python train.py --num_hidden_layers=13 --hidden_size=448 --num_attention_heads=7 --num_key_value_heads=1 --head_dim=64 --intermediate_size=1216 --vocab_size=8192 --hidden_act="bilinear" --norm="rmsnorm" --norm_place="pre" --norm_eps=1e-05 --positions="rope" --rope_theta=1020.0 --rope_fraction=0.5 --qk_norm=true --attn_scale=0.214 --bias="none" --tie_word_embeddings=false --parallel_block=false --extras=["local attention windows", "gated attention", "value embeddings", "hashed n-gram embeddings", "a smear gate", "an embedding shortcut", "skips across layers", "capped logits"] --init="uniform" --init_std_qkv=0.0239 --init_std_o=0.0239 --init_std_up=0.0239 --init_std_down=0.0 --optimizer="muon" --learning_rate=0.0145 --lr_mult_o=0.916 --lr_mult_down=2.0 --beta1=0.95 --lr_head=0.0077 --warmup_steps=0 --schedule="wsd" --decay_fraction=1.0 --decay_shape="linear" --final_lr_fraction=0.0 --batch_tokens=[32768, 65536, 98304] --max_seq_len=4096 --doc_mask=true --train_tokens=732400000 --max_steps=12507 --dataset="wikipedia_en"
Each number is 128 + 32 x the weight over its row's rms, rounded and kept within 0 to 255. Layers, rows and columns count from 0. The size above them is the row's rms in percent of the matrix's.

# layer 8 MLP gate, 1216x448, rms 0.257, rows 356-369, columns 224-447
size [100  98 100 104 103 100  98 104  93  98  99  90 102  96]
[[ 83 126 117 103 171 129 139 128 124 181 180 131 160 139 151 192 125 111 142 125 173  82 126 148 114  75  54  99 148 175 155 145 107 104 116 153 162  96  97 107 116  81 128 152 143 113 107 129  83 148 148 106 124 128 141 124 141 168 157 116 102 145 127 105 137 209  96  92 128  95 174 137 151  60  59 167  78 164 144 133 169 165  97 182  94 140 181 123  90 103 157 144 161 124 122  81 187 131  97 137  85 189  97  96 129  86 108 166  96 125 106  78  58 142 169 126  99  66  99  85 139 115 128 102 110  86  89 151 153 132  97  92 148  98  76 154 115  40 128 105 150 102  83 135 186  67 144 123 171 173 104 189 142 120 184  87 105 118 172 133  96  71  79  98  73 150 121 124 114 127 157 113  70 119  86 113 111 100 154 113 132 101 156 107 143 179 167 126 128 109  95 113 113 138 156 170 149  99 137  68 135  95 222 105 108  91 136  87 168 119 129  46 146 165 111 186 157 123 118  92 137 155  95 153]
 [110 137 122 132  84 148 137 135 147 150 153  81  93 114 123 158 159 155 137  94 155  53 169 120 132  77  68 104 138 167 116 192 187 129 129  89 118 130  93 126 141 134  41 135 129 116 138 125 110 142 131 140  83 135 177 132 135  78 140  96 119  88 101 157  77 178  98 153 160 131 123 133 114 129 122 152 154  94 182 133 141 142 119 146 143 139 165 127  86  48 109 168  65 122 153 107 111 164 144 161 136 119 115 188 117  99 134  82 130 154  77 115  17 120 151 106  93 168 124 105 124 100 145 153 143 174  85 117 109 150 106 157 107 142 109 130  91 163 161 164  99 140 144  76 134 145  62 101  80 166 110 139 168 147 126 116 154  93 102 126 144 121 135 124 139 159 171 119  54 143 132 107 133 182  82  98 112 117 190 138 157 133 109 124  98  97 138 150 146 144 156 131 115 150 153 147 185  89 138 102 147 130 148 228 128  99 179 151 108 144 156 161 124 142 109 127 112 118  85  79 141 112 136 113]
 [ 56 119  93 120 117 120  87 116 108  99 169 144 151 173  92  79  86 150 170 175 121 134 113 162  76 132  94 161 154 109  82 169 152 101  76 102 180 130 108 110  85  87 132 167 130 150  99 118  79 125  51 194 134 103 150  96  98  71 211 102 144 109 163 170 126 115 164 152 132 180 113 150 121 113 116 143 109 157 150 174 181 126 151  78 141  90 152 117 113 173 114 144 158 137 138  43 128 129 127  93  98  84 106  91 132  75 165 136 131 142 140 182 127 138 145 134 162 135 115 140 138  83 157 124 115 109 114 126 134 117 153  99 103 117 161 173 154 128 100 154  90 160 114 111  79 184 121 171 106 160  56 108 142 141  74 137 109 143 150 169 102 170  99 146 122  48 125 128 134 132 135 135 162  82 138  72 155 138  85 130 129 112 141  56 150 146  67 102 109  99  88  87 122  98 106 148 118 117 137 139 152 134  96  80 161 193 121 134 178 112 174 129 145 106 124 159 120  92 194 163 156 123  71 107]
 [ 90 204  91 164  60 144 131 204 145 124 123  88 118 172 105 118 123  96  90 119  93 138 131 107 132 196  58  97 143 169 128  74 125  55 105 107 135 102  94 117 142  97 123 128  89 159 109 172 117 110 174 110 140 128 144 205 112  75 133  95 159 162 123 137 180 136 105 197 150 120 156 118 114 127 192  98 121 113 114 134 122 108 165 149 153  51 176 105 143 139 149 106  95 146 148 149 118 147  63 132 128 103 112 102 146  93 147 134 158  90 115 137 144 150  89 148 151 116 119  33 182 106 119 102 132  84  94 132 142 134 112 126 100 114 121 168 155  65  34 192 187 202 114 135 133 118 132 142 179 105 140  52 147 151 145 164 126 110 100 158 171  89 175 114  67 114 140 174 162 109  81 111  78 105 144 162 123 171  79  64 104 168 148  61 146 195  82 119 133 156 139 106 131 134 155 180 138 136 148 121 138 144 111  92 105 138 144 138  90  99 133 169 120 143 121  94 197 105 138 109  96 156 163 139]
 [153 108 169 106 100  85 142 151  82 148  88 160 108  95  78 117 103 151 110 163 140  73 141 128  79  88 163 158 127 110 145 143 109 136 130  99 123 194 113  94 135 156 115 134 106  74  91 142 148 107  93 127 165 150 153 121  83 101  82 141 102  83 118 138 128 102 202 129 138 116 142  92 179 105 140 151 123  94 117  73 134 104 112 135  88 110 154 189  94 147 105 165 117 126 141 122 124 108 147 114 133  66 125 106  90 180 132 111 124 180 155  94 157  98 135 152 146 117 112 137 112 155 117 138 134  87 138 147  72  61 118  87 116 131 186 143  66 171 130 146 160 129 147  64 151 104 177  66 146  98 153 177  91  82 183 112 140 147  80 152 161 155 136  95 178 103 156 117 153 121 122 101 115  49  69  98 130 191 146 162  79 124 162 125 136  91 163  92 122 132 137 167 151 156 197 130 162 104 142 119 122  90 109 124 142 208 111 146 121 186 194 153 168 138 157 124 104 211 154 131 161 127  92 117]
 [104 136 112  89 143 142 156 144 157 137 115  81 120 166 123 151  98  83  93 123 127 115 162 147 122 140 147 120 113 175  85 149 135 154  94 160 188 153 106 104 144 137  79 109  53 156 161 170 147 161 158 126 106 122 125 148 160 119 123 174 136 207 127  93 200 123 133 141  89 159 104 132 154 152  60 130 148 139  66  84 168 110  73  75  96  73 131 116 185 128 155 102 131 133  87 185 157 188 116 140 102  77 138 161  68 111 114  95 126 174 108 121 116 127  88 170 138  83 131  90 128 122 177 120 177  91 160 170 126  85 128 113  97 116 123 148 122 141  88 143 172 120 160  99 149 118 207 139 130  10 120 155 108 169 162  89 131 127  79 165 140 143 149 143 142 163 110  84  96 150 111 101 142 119  42 108 191 114  28 174  97 138 144 132 178  79 108 130 132 134 143  87 116 156  54  70 131 198 147 143 133 126 143  90  99 178 140 147 185 158  52 143 141 129 171 155 113 144  68 145 147 145 107  86]
 [ 91 104 116 111 165 130 112 148 160 103 114  72 160 105 143  83  85 140 131  90 146  62  61 118 145 159 106  77 109 108 109 170 141 131 100 127 128 106 123 170 116 107 140 150 158 116  73 106 188 157  80 120 198 111 143 116 107 135  81 136 144 121 172 163  74  91 121 152 124 148 139 180 139  69 126 172 123 123  92 160 106 121  51 199 108 104 103 163 181 115  74 127 132 127 102  95 130 160 127 164 143 146 143 158  99 143 134 165 112  93  95 160 150 190 131  90 115 127 135 114 163  96 100 107 117 159 136 137 171 129 117  85 174  93 105 100 135  78  98 160  97 132 111 106 143 128  86  99 128 111 210 152 196 177 112 131 123 115 171  89 134  86  74  82 199 147 149  97 149 112 166  74 136 129  58 107 123 135  75  84 126 107 155 149 133 117 129  79 154 168 123 141 105 122 136 118 169 129 102 151 119 134  76 153 145 148 163 145 102 173 118 106 142  85 102 113 108 141 117  97 154 131 134 136]
 [126 102  86 128  72 146 171 114 154 126 134 130 157 171 132  83 128 115 186 145 128 166 121 101 163 145 124  89 107 143 156 132  67  97 159 119 138 156 133 124  92 115 190  83 176 114 157 159 190 211 155  94 144 114 118  90  53 118 145 206 157 118 141 167 118 140 106  91 128 139 163 158 118  56 156 120 177 109 110 148 100 170 104 108 156  98 121 148 105  92 131 166 153 177  50 121 110  82  78 120 149 210 130 154 158 165 118 148 173 135 175 123 189  91  96 149 137 123 132 142 114  85 135 126 105 130 116 199 120  96 140 128 126  86 101  78 107 141 114 128 119  96 103 144 132 122 161 105 118 149 129 135  96 126 136 128 115 106  97 136 102  87 161 135 151 108 147 156 165 188 132 163 107 135  41  99  98 176 135  96  87  95 142 158 133 119 108 100 109 115  92 150  80  80 118 127 178 147  91 174 133 135 101  92 127  50  89 110 128  98  59  94 109 131 142  76 119 111 126 114 202 120 112 149]
 [134 149 163 153  81 101 137 186 163 164 123 152 134 158 154 119 155 151 131  97 126 138 173 186  50 138  98 145 157 129 170  87 150 120 139 154 110 123 155 176 152 113 112 148 152  67 122 126  82 155 120 163  98 104  72 108 127  74  87 164 203  43 110 170 145 117 159 154  24 148  76 126 143 146 131  91 112 124 102 136 180  96  98 139 115 123  99  82 177 130 135 130 122 190 125  84 157 109 118 134 129  27 134 117 161 119  90 138 140 103 164 143 154 136  89 110 142 102  83 122 119 154  90  90  73 145 124 144 103  80 120 126 122 126 116 139 133  78 151 111 101 122 127 155 124 158  96 252 149  95 102 141 110 130 144 129 131 103  98 148 160 121  44 156  49 137  93 128 128 131  93 139 129 168 116 156 149 109  84 121 140 186 130  94 122 137 108  59 143 125 103 165 122  64 177 159  75 124 127  82 104 181 116 109 132 119 101 142 172 133 138 172 106 175 122 142 103 104 138 152  91 168 139  78]
 [151 125 145 125 141 169 127 102 160 123 133 155 129 141  87 151 154  89 176 180 136 127 172  97 134  92  76 190  55 119 132 118  87 143 105 124 158 142  97 121 198 212 202 122 169 146 117 154 113 134 154 104 116  62 132 140 136 147 123  97 153 146 169 142 145 109  82 161  86 156 143 132 143  88 170 185 184 130 134 131 123 124 117 129  97 165 161 120 144 140  96 166 166 112 122 154 116 156 141  58 120 180 128 112 132 113 138 115 103 173 185 166 102 150  61 221 129 178 130 151 128 116 135 161 148 177 132 129 125 136 127 119 173 133 103  62 124 136  85 102 127 110 148 125 105 132 144 133  99 173 148 113 122  90 158 154 126 156 106 130 176 124 129 138 130 146 141 147 180 104 106  91 117 130 139 148 146 161 122  72 125 123 138 108 125 160  62 139 158 116 162 162  67 137 126 119 122 111 178 121  69 157 133 173 181 116 178 114 116 127 163 141 187 134 183 132  81 123  85 133 131 100 171  76]
 [119 102 120 119 128 162 130 123 156 158 205 133 113 115 184 158 138 171 129 126 118  95 182 139 184 154  99 101 142 161 131 143 126 192  27 105  86  74 142 176 122 113  58 134 137 102 113  66 139 152 169 153 132 123  70 156  98 104  90 156  92 202 120 138  91 150 112 117 157  48 122 159 126 126 172 145 128 134 105 157 115 147 136 101 166 146 122 113 170 126 208  74 152 130 105 114 121 104 137 133 137 120 145 142 120 151 145 103 165 142 151 119 161 125 181 145 122 160 168  93 161 149 115 103 117 128 196 117  98 110  90 108 152  97 154 156 114 118 119 128 149 100 101 220 184 116 112 140 107 104 103  81 133  81 127 162 146 129 126 142  91 130 106 143  88 103 149 148 150 107 169 155 152 146 114 110 158  91 138 134 165  97 187 113 110  85 117 109 126  96 107 133 179 153 126 145  98  83 120 142  76  93  91 137 129 105 157  96 152 123 100 142  85 114  42 146 108  74 152  68 155 114 123  82]
 [ 62 106 115 116 164 137 116 165 110 127 176  82 103  92 114 155 172 128 109  93 136 140  96 167 141 128 124 140 124 158 117  59 109 153 128 135  76  78 100 119 117 106 178 137  92 104 121 160  94 155 168 150 132 123 172 140  71 118 116 139 191 157 123 158 172 105 126  94 165 116 113 127  82 101 106 140 158 121 132  69 157 156 227 153 174 204  83  87 148 165 116  84  84 111 108 135 105  70 176 133 196 177  76 149 143 101  74 108 169 132  62 139 145  95 169 183 130 115 103 118  71 124 125 151 102 155 138 189 140 164 123 144  80 114 165 199 138 133 130 154 103 144 143 152 116 154 127 100 116 128 118 143 138 107 155 147 122 119 160 111 124 168 173 140 152 145 124 155 177 103 113 132 154 128 139 180 185 101 124 169 123 179 189  92 130 129  95 147 169 152 165 165 120 211 167 120 129 110 123 128 177 142  62  96 106 117 144 145 144 129 117 107  93 149 151 116 163 154 151 135  78 131 127 199]
 [115  66 104  88 140 113 113  75 135  87 141 122  95 117 123 130 190 133  58 134 143  87 133 118 137 160 118 157 142 174  58 156 127 116 192 143 155  87 146 159 149 128 156 154 133 133  72 123 121  74 137 113 135 101 148 152  95  79  97  91 181 147  91 171 113 124 139 155 127 155 172 154 139 166 126 197  94 116 126 118 160  98 112 110 148 119 169  97 107 131  89 122 111 135 167  93 126 157  92  54 186  65  91 160 108 152  70 150 131 145 152 156 125 122 112 181  77 144 130  96 159 123 122  98 104 125 115 126 181 157 134 184 121  55 127 160 122  75 118 118 116 154  72 181 160 159 149 157 106 175  94 168 154 133 134  93 153  61 135 140 168 136  92 126 126 144  98 163 115 129 192 141  76  84 122 139 195  88 143  63 151 115 153  78 115 156 161 167 118  85 141 118 102 121 184 127 161  95 134 125 151 116 141 132 117 144 172  90 180 147 178 169 114  94 104 119 148 218 138 152 136 154 150 171]
 [155 127 188 136 110 117 143  92 131 115 140 132 146  90 160  94  38  96 180 123 198 156 123 127 114  81 136 131  78  90 142 177 168 130 166 151 170 124 147 182 180  72 123 111 124 121 141 168  75 113  97 123  82 121  93  98 100  96 118 166 167 139  51  92 169 170 190 161 117 153 125 136 108 134 106 109 163 164  79 132 109 133 143  50 164  97 121  79 152 131 140 140  54 128 115 118 149 130 140 143 145 111 129 188 112 186  56 120 148 165  58 110 105 119  97 167  83 116 137  91  70 149 137 169 118 135 107  80 198 133 181  62 168 141 153 138 110 185 140 106 145 109 167  98 141 131 149 137 130 143 151 102 110 154  90 131 138  83  86 121 133 150 141  79 121 108 121 158 183 136 148 125 139 149  97 139 154 154 108 109 128 102 122 158 122 121  63  95 141 132 159 143 140  41 131 103 126 166  97 116 121 124 139 139  63 149  42 128  69 129 149  70 143 115 130 132 126  67 119 173  60 133 128  75]]